config = dict(
    num_hidden_layers=14,
    hidden_size=192,
    num_attention_heads=4,
    num_key_value_heads=1,
    head_dim=32,
    intermediate_size=320,
    vocab_size=4096,
    hidden_act='swiglu',
    norm='rmsnorm',
    norm_place='pre',
    norm_eps=1e-05,
    positions='rope',
    rope_theta=10000.0,
    rope_fraction=1.0,
    qk_norm=False,
    attn_scale=0.177,
    bias='none',
    tie_word_embeddings=False,
    parallel_block=False,
    init='uniform',
    init_std_qkv=0.0386,
    init_std_o=0.0,
    init_std_up=0.0386,
    init_std_down=0.0,
    optimizer='adamw',
    learning_rate=0.0024,
    beta1=0.9,
    beta2=0.95,
    weight_decay=0.2,
    lr_head=0.00885,
    max_grad_norm=0.5,
    warmup_steps=218,
    schedule='wsd',
    decay_fraction=0.732,
    decay_shape='sqrt',
    final_lr_fraction=0.1,
    batch_tokens=32768,
    max_seq_len=1024,
    doc_mask=True,
    train_tokens=146400000,
    max_steps=4468,
    dataset='wikipedia_en',
)
Each number is 128 + 32 x the weight over its row's rms, rounded and kept within 0 to 255. Layers, rows and columns count from 0. Numbers have three digits each. The size before them is the row's rms in percent of the matrix's.

# layer 3 MLP down, 192x320, rms 0.0571, rows 0-99, columns 0-63
102:180134108089132158154132104090136149142102096085122121163137091060147123171116179144114090078109154152140125190143108128141111153194153101151117091167170119126142157099121146113142218094179128
094:141143116085111140109157170126091117162135128145118187136114139126114204153123127207201104098092157110121118120096172129125176083096151145075098135132151101159133160102102152073153105140078085
102:113130103130151098146123083155167097107123122089108147124133127131084130126122227170171191116088135127079087084161155143148109119142098149136145024154100154124122092142135123166129069115181183
100:128171145132164091095112157093125121078155129121122110196164116061102125100104202194074088107091127118150145125147145120117143105156171177156110126071150124108131142151148179114121079145200172
091:169220150101158121144173188147123079137162102110207120093117115134163177120183128094177186179041166140143124113104150119091140118100114086180154168123111079159091114123123072119132070149098125
095:087156135154146158143073104103123150157132096128076120122146083107176128130171140125097058120096137083173133142147115120094131128090155098106101209114139121109135140124132102084118041169114133
098:140088107099191128166149095112164087130131167115086159165115131028098102131160196100154167122107108118124088148167163110116110090073154135097141136140189125086138158102110141142125079162174110
098:125146156097142143061102131138104196224079123053078139123097176153112126144075154158106142160076186092105161070088078121119161132122130164154154151094123112079143081109153135087092100100120096
137:089105083151154139209156145121097120125148139094143130158143096126116123102093110129134141075122155132172092171093145079118108158106136098110070057084115119172134154134078123111117191120141135
106:081159171111199153087142170106105144149057165112128118126138191074092151140165141138070142130100107085134154118111125130078114108151129116133146127116143074172145129112094123090174158081139119
091:119095175073132157107073156097163102175075118118178124126126105097182093192087142140117150073149157149076141085093116177109166078127152137146091105162132146120128124154119162182102101107129175
088:140116128162118213123098107171137108111129130134114142151111129077141129153091119123186097121082172151175177174133100139126117102119126102096097112094183055147148151111157124138125142136130132
084:074148152075157086087088116088185089124157086121196117107092121134085137069097131139100141123126117130083142055193105134143084114106148069166136161107163118170103123139144140113106124135103182
086:125142153076126139112096116188143041110130136148111137140132070075089150107098098081129106133188122123111146160107161062111070112114143144128137136078062157155131112135081114135147166052077109
093:121123141135115109149113148121110161120167100176192079091108141161120109155140100051137106102077100127102112153163162162140110130153112117116153124123113175139081134127139084134141093110118092
093:149141155107114185142121176120146116113123132131138108137123070106063195155109108147129205148216146140194138192131158094089176141151182181090129147126104131127132115141110136111117127147143124
263:125161222115110147053138128095165135169109107114106103187178160117142196126138144126115169164112109137121163086155181155092127127141117142142119159163151119084123115117166137133119117151166139
105:096151106156082152150124170149155101079134140144156127118098178104108105176154076145120140123040103148132125132126102134097129081088107148131161099162146110121121122139203106133120087135193102
093:157096097155119078152104063106115121172119138154180192110117136126162109100136126053134113132044085082152067125125100105136055119140153091145119129129122136129139128128107136109100164165179111
087:106104164018080074089146106080151121076105154151151141160109165105081112130097137122129191158117092090157195122088095073136123138120087172132098158126146129107091151124085113071144129152145096
104:151164123176173092131127142161053122096147144101139126118151167125160120138156092255163124154141145142114147090092074164154139194122137111127109121185134152085105129069118118130141185165088130
098:083089137140173112121184154153092112150171184101163156061142109151141156100123128126082113156122079057133135157101102159135092202170141138149110166097133113127119086120090072138130138124152120
095:135082127077114056123129105132141129105093101121139128143159155166120151145151111157144091193150133140155134143112121191166124161117090150067186127215123139125105171171090112166113126097126146
102:104157166127111053177104058164160098076121132178209141128088163101121100164119030101123183162106134139133145119144152153155142104171194108139183151169172176158137131140116080137108141162125084
094:092116105049081098123103172093186131124189099066149132107102162092119163116103116159130123110126156121141189109122146146132051143084142075143107139119102119169111122110158104151070095157112136
100:146129116120100127170113170214097143088088139103124165124130152095140120099150124166108134196104083134197089136144163165087134144092130129034130094087107095166071121157115114176150106133128146
096:110199131114125124091142112046127133126155122082162123160122154096109153099106190141131103075115118095111157214117062154133126098193117146113085126104208068142097135161071137168123105187095124
105:124115133157088141107095095136109095111067109133091171111134167172086084168086126110153129143148101103080075094105141157150159185142096154150079078131247134132120144150118139087099108181120152
095:117074117088046126137154174152079076155143122139131132164130130121138129080145095168173204184131088093112146168133141128102176136108120203120136109104114102107147080184120125141109118107171185
091:114093120107118164097087171110123152192098109119136130131142101156102128116119168120069132159123138096094109159080074185160163072088136125131100137117228088128161113095112151155136156104126118
107:067154125147152182185121147111104160139128159132150119175122178072158132181066151044081142151127159089120147156086143105171118047162135100134153142092130164139154174104159114082135127156167096
090:137125140165109146126107103154149109117134143084089126100165140141087145159138084141110103178133189136098084134131094146140082096173141101153037174140087162155123149144124134184140090087117143
094:118101142090139178155164106140131172187133183094131135132124131074126162142088152135187190125152126133164120131116090106116117077140137178101072079143101101132068183098102140124108158148121069
097:177078111110134106146182138130163113113133046188127148168114122144111102038096175117086072144091190114140083108132108027162110176144140140103145132107094073132136141115126124176086141082123161
096:131131123097104123147095097118125118159127077077103058135123054186086100165153107097146084096150092154126104115114140144098095168141166093139167115105087093122104162140102126185098124061108082
104:058128140080076157115154182174127111072108119090094122121140090094122082134152187106126126182105089094105155103146155097158209076120140148144146095094137139146133092125157097186123097105112110
104:085164123127097103113110141114129182097147138096133112140158148121218151128151145120068178137074203086126126157118144193128125112200166077104109110106151112119140140118140099146158156119130176
102:115146165135130178117178099098117124133077123180137127156082167153109128132161180172136167098151182130056128060149115171147133085116143078151111125099124147096107121111125135072135108093094098
101:093095134098053192067133116119144154122179073029153172113122130110133133132112093123147147131071133104097119143150114109140137127103149117127072060075151120114130075089177126130126141147121123
109:177137098186155070163116122133117104124073156127081138107131132108121138174123097088129093144115123125118171090046127126165122086132145114137122083170140135114088129141100121093114132103126089
092:112142110148155184152125129128160112149114109015200157112091142113141127216130176132129205102121116151019094123108128186095114184155145103115146106102140105170137092120195108080122144099135131
100:147173129077112099119129111136138112123141179179160165206093146104119149136119160162094139140129101128112123185112133145115132190191124147132174123188138072125053087163149104123160124120162186
091:145104086137101153219150103099124097192105105119130181121071159129152145115108130099119132095132109150112150093151156165119109131078143067176119098120131093157188129136085130145069114130147134
093:139130148084133142127098140186099096128115151126113131131134157162106153134184051130123125131095125113090110123160130137089108112157138054111141121190149081116146085150098109157123124104137120
086:141171163088127088096136086153153115082148059101070097168127092132129167119099188122124076100114147139123124147131165192123107111141150085113169157133162116108209128110136132095155164113130063
083:147205169082140151106114171126141139112075143136056140153116057089147145105179174155135107184179104109128142115146154200081152186103165111170145111096098195065145124077106120200144102111093182
099:114185145096157145143119158093091093121120134137103084116174122082084098158147144087110104100077153142232150108125131141133121146093128089187091110137095167130072136086155181098070114117164154
103:177174128127134128137101168135097105173155105120147064180183128113117154138098135147157141140088143145141122119115115224120151125102127123148168110164143100059138149113135127161159116111126124
089:132123175097136133095168161173124105076137102164091086078124156156145161070134184147130163114139174151060111088155085149082073058151102109059118094124104106113104119122088182123116094183112107
100:135068118169167102137145115140134160104080094090145103087125108137193109138140084148118107163145165165158120184108122150116144123157161068104124132146151146142156094152133127154122164150159105
087:100189142072081106101158113119128104115133145183087088113153101071125165167160104182118081106099173157229181155145143085088161152155193148137159113158141075116135064081116121106101111169092135
104:108089100095156120117150097160185126116112093091202123124121104159085109089105047114122137093057146125133129127159137132153117121146136155117169142089145143119147111111086109160123101089077095
089:145096145196047139130095118167099126151092139148123111115123140080115103076112172035161128175163123114159083123160137131103163104155118114152128074147151140102137100126094090137102146101144159
090:180139192137145146075111172119084151159129161130128173097146149069043142107178084154119131085160115093163173113143130120082137139189122171126175164162121140153120159107090189123174131081080131
115:124189140111163130126108137108152122164201134125084131143145121103181094160173100122083053141130182179093124128119121102151140084113177139085086086218075118100133138162101125068138091147104131
115:140081104108091117133113138201119075170115141108239107120119148118107106084172182097160112110132211149120145134070148142145126123153097091056119062191178116150105151103138083124125125143160068
101:098145151112050168146123079120189107093139154198157172197151179082107143108130087151111125072094091091104109124184156227123098152154106166131070098105130133140208107119100124129154157139144160
099:118161118144183139102109148110194109126111148088170108055106119147106128123173139130086106097157122104078104160150111093062112137143142123148116115075134177119212079114127110136127159093093137
098:057113131108124115115089155071163137134076151165139117140120093111098110110136117066142156080129134071055151127105149114133137126147104190119139128105093144101138088108074138123124099096119203
100:138125117120081123151167104127088154120125087076097076094120156134107148127090082126131102185172151162149110115101121185141156133123140120156092132115159096161117116114131159111187044098135148
099:112165156131103106063124115126105087145158114120114172136209078144131138109101085120074123173105154082097131118116119224120202120106070150178188119108152080080159151155108090117109141103099146
091:112068122178118111117133152176109149134183080135169142133113149147056136106148163148082110174117143111164151142154110181124135132140153102075139129122122121186187107164151092112191177080028117
092:115190154074111099084149075184116140162135141125087117107139104112156154059125152121071090070204075120099103113104138132185104063173122115126089148075158105148147112154097062118172158092102080
097:079150115125094137127172144163086162151161122178088148099123142164115114099110129190152114169151141086143158082074118144143159147118126181110118119089141128124114097120133123155183094178022105
091:164140125145163140111163136091087106166143103139138121122150185176118119128187147100118115100082163153074133087085085206064101142087155079134098117120146137138108139167124145080117124113255135
094:089184106144140016115126118152110090111201105155112114120136091234122094095131100111139121143117106144083094124137124145146147130131192183119130138148156119172159148094133121152140181095072094
094:078068150115138156108111135106168091142157139172117135079162154106089126102119131119054166123092160127136053112177116111154169081105125095170203111112117146119138115111159132143175099175094083
096:096154086193174075152123192118104173151144139157118181180134149124124099079138118102071130151106174134194119149092199159082106127151119110083102131120062108115114097103111193170172097147138088
102:191108100138096144158125120163121216116159111165187112157077082156130114097133070102135136115090152111194145147180067131120082162090146117130172134154073095154056119143090146090167172120187099
090:145073142086134184137081174205116123102107105116097090142125204153116140146071106157138145112145157137141178142137107099127134155181080111088130104149146105167132184174106144194113193100173120
158:114118203107111117058143152089109117165130109196025144136115151148126160115098166092107158163090096138115129130148155132088170109133139136081168152118100175106132110120159124131125099148173099
103:071192134097136112151086172144126086103147120167094103156164132084092108133157159145051097057099153131088043135154127076179135127130139136113135086154106210159101124137113118130103139096154150
098:120132132103122154093102126078130167147099156085160142121102197136085135130159155130159130135087118064135159127158161110099059194116125089203145131145118076136070147159094100154141153213134125
084:121102156136091210091158116134109136206168092122079082168114121106038115102125137098126109092141126104127138135167143049146159162151142150115144093065098152156070133077128168123164134120109101
101:124196101209098107177132061105104123069130156137154150148072187214112109169140148136146105138141133131123110185081078173137137183109075126149132130108124130166190179160136165141164131149084129
137:143192150154134114127065107054106127128098080102081192172186165119118154090148171054106153086115116122083147098134171128129098121143107132142125118126172175082156107118153100164144151110152126
097:216112148129092064161129164156150149123151185133124134078128143154116122136171067083139127170023150156143088121124109069116075124147157067103098099151123171124141086136156137146159134132083101
092:197134124076093112133147042086105173155166098209155124178126168136154140098133110161120114112182145139181104150099134097083085161164094127120118135186098067120135122121112144174128173095140165
099:086164116143148086116166107155141141163159139086102106131115086116105132148075144167123158146163146143136138127099098167156137121133135115155136168142128119134085169116125103117070114095076152
090:170141127175142039127167102124183088114076167090121173146119173120076139170138154193137133077170139103118108135115128170138091107132116165138153117078142164132079094090174113074111116155131086
104:144130141166062184107093133143009109112146160149160142124156174133114142102137079137094148120178136166140131138130167105136206088177094110092172118146189145137167134188116075163151130109120128
099:143080095154194121170142082144160154126157103112124148154095114159133155103159108082113143127116062096161141127123134127151107099185092137090114064131127064127139174096109123182179110113099136
110:185152162141110139110110129126148114134094082053140120144117146155084144122164105123131147153096085085075114162166154127110191050102165043145131138048152119147170143143128116166109130121088154
097:135186142165138144160236134133150125124179074181142106170123156155146122149134109079097111136101183143127158117097123073120119137152099147148144152153101179138118197134159185112135164114125125
103:131096133111051101125177138106196122172123149196136154075097211126141139143085119128107126136157137133168173157073138146137083112152150121155069215207107169135097132134095092130074142144198143
113:164119124140082113135148075147163172122170125133105156124145087147085172093129163194087115150040161169120101090150113129141166073106137102130090128085160157162178172138147116095105099182101098
094:166107136127101093100160120129120141176138101096117129083169166122080150110115142117205192112168133138096109165157095072103090121106153179120210158164130095133137157102122152137083181111103131
097:163167092129136158108083069161067108063104141125156122177137122113192137079129121203107149124169121152118114142150160128143150113127132103117078095060085181122123104102150148097160153148172140
102:156220148108169058147123100101141098121107124161229137177124176121100146194114132097169100093150129070090152169061145163139149071114115102147123124124136126125118137193105080145089088127189124
087:075135177105110180138080126176075137160076182094198100139101123165118167180198157118116127104093131178158096203115172119133146117150057119112151115128174115138126123150168090169152183157081109
098:102169121130087101159114143114100134123142168157101148138155139133143164204113150138107086163106135106084148117140165117110110176151118118107171175135129054160158153098095179115082141150097171
102:160131126126123132122164179163085116123133124148118156127114179040155115188095127176103053109121133162093144120116104152143132098117118077144137155095162115140083163163131103100110055174159088
092:181139192037149042035089148116150140132136059098116129171123090117052149159130177156128162138160124123123140178138144170173094158147127136118161059160106170163109200153093101157102094144128127
096:146099126134154077147112114161131189098126102153148158113095172167149159138095155118203102080168134131084128088167099062096093086180142131100118163163052100146143130112197196121082120091124098
103:162116158135187181129154141164077123116083105082129133121112126129124141187091117129159147138192081133104113130119150080110174156142148152104149056102101043168072185098133170140142145173144129
099:118102161112104126143145167157076184111134160181102139087147113141105135163118136113147097159103115122134132120135122108114122131101132119163159135099108160128178147128153157163161070118171153
098:147133123125109090136180105127128122129110091151191134116159177121069139122107145112132122117152115119055146142136170134113105103102139080199161096104132069123165087156136149144132136156149120
096:118122136126128146138071129152134114119143210100127171150078182112133118124166055149130164128086128126099118112169148139134189193128115109136091133139181160131114166159181045131131078100103086
097:124085111147059198156084091127115102151121128071117092119146135074120154170160178103152150102150152117058124116119143083124139056123126168095138116173115147106100131079128155090182065084107130
094:089145122180167132083121160178140158088138106110054118099121113168179125097109188151114150185140100107120122108177156067101204107099184158122101125115141146103183129112164151105159077145099159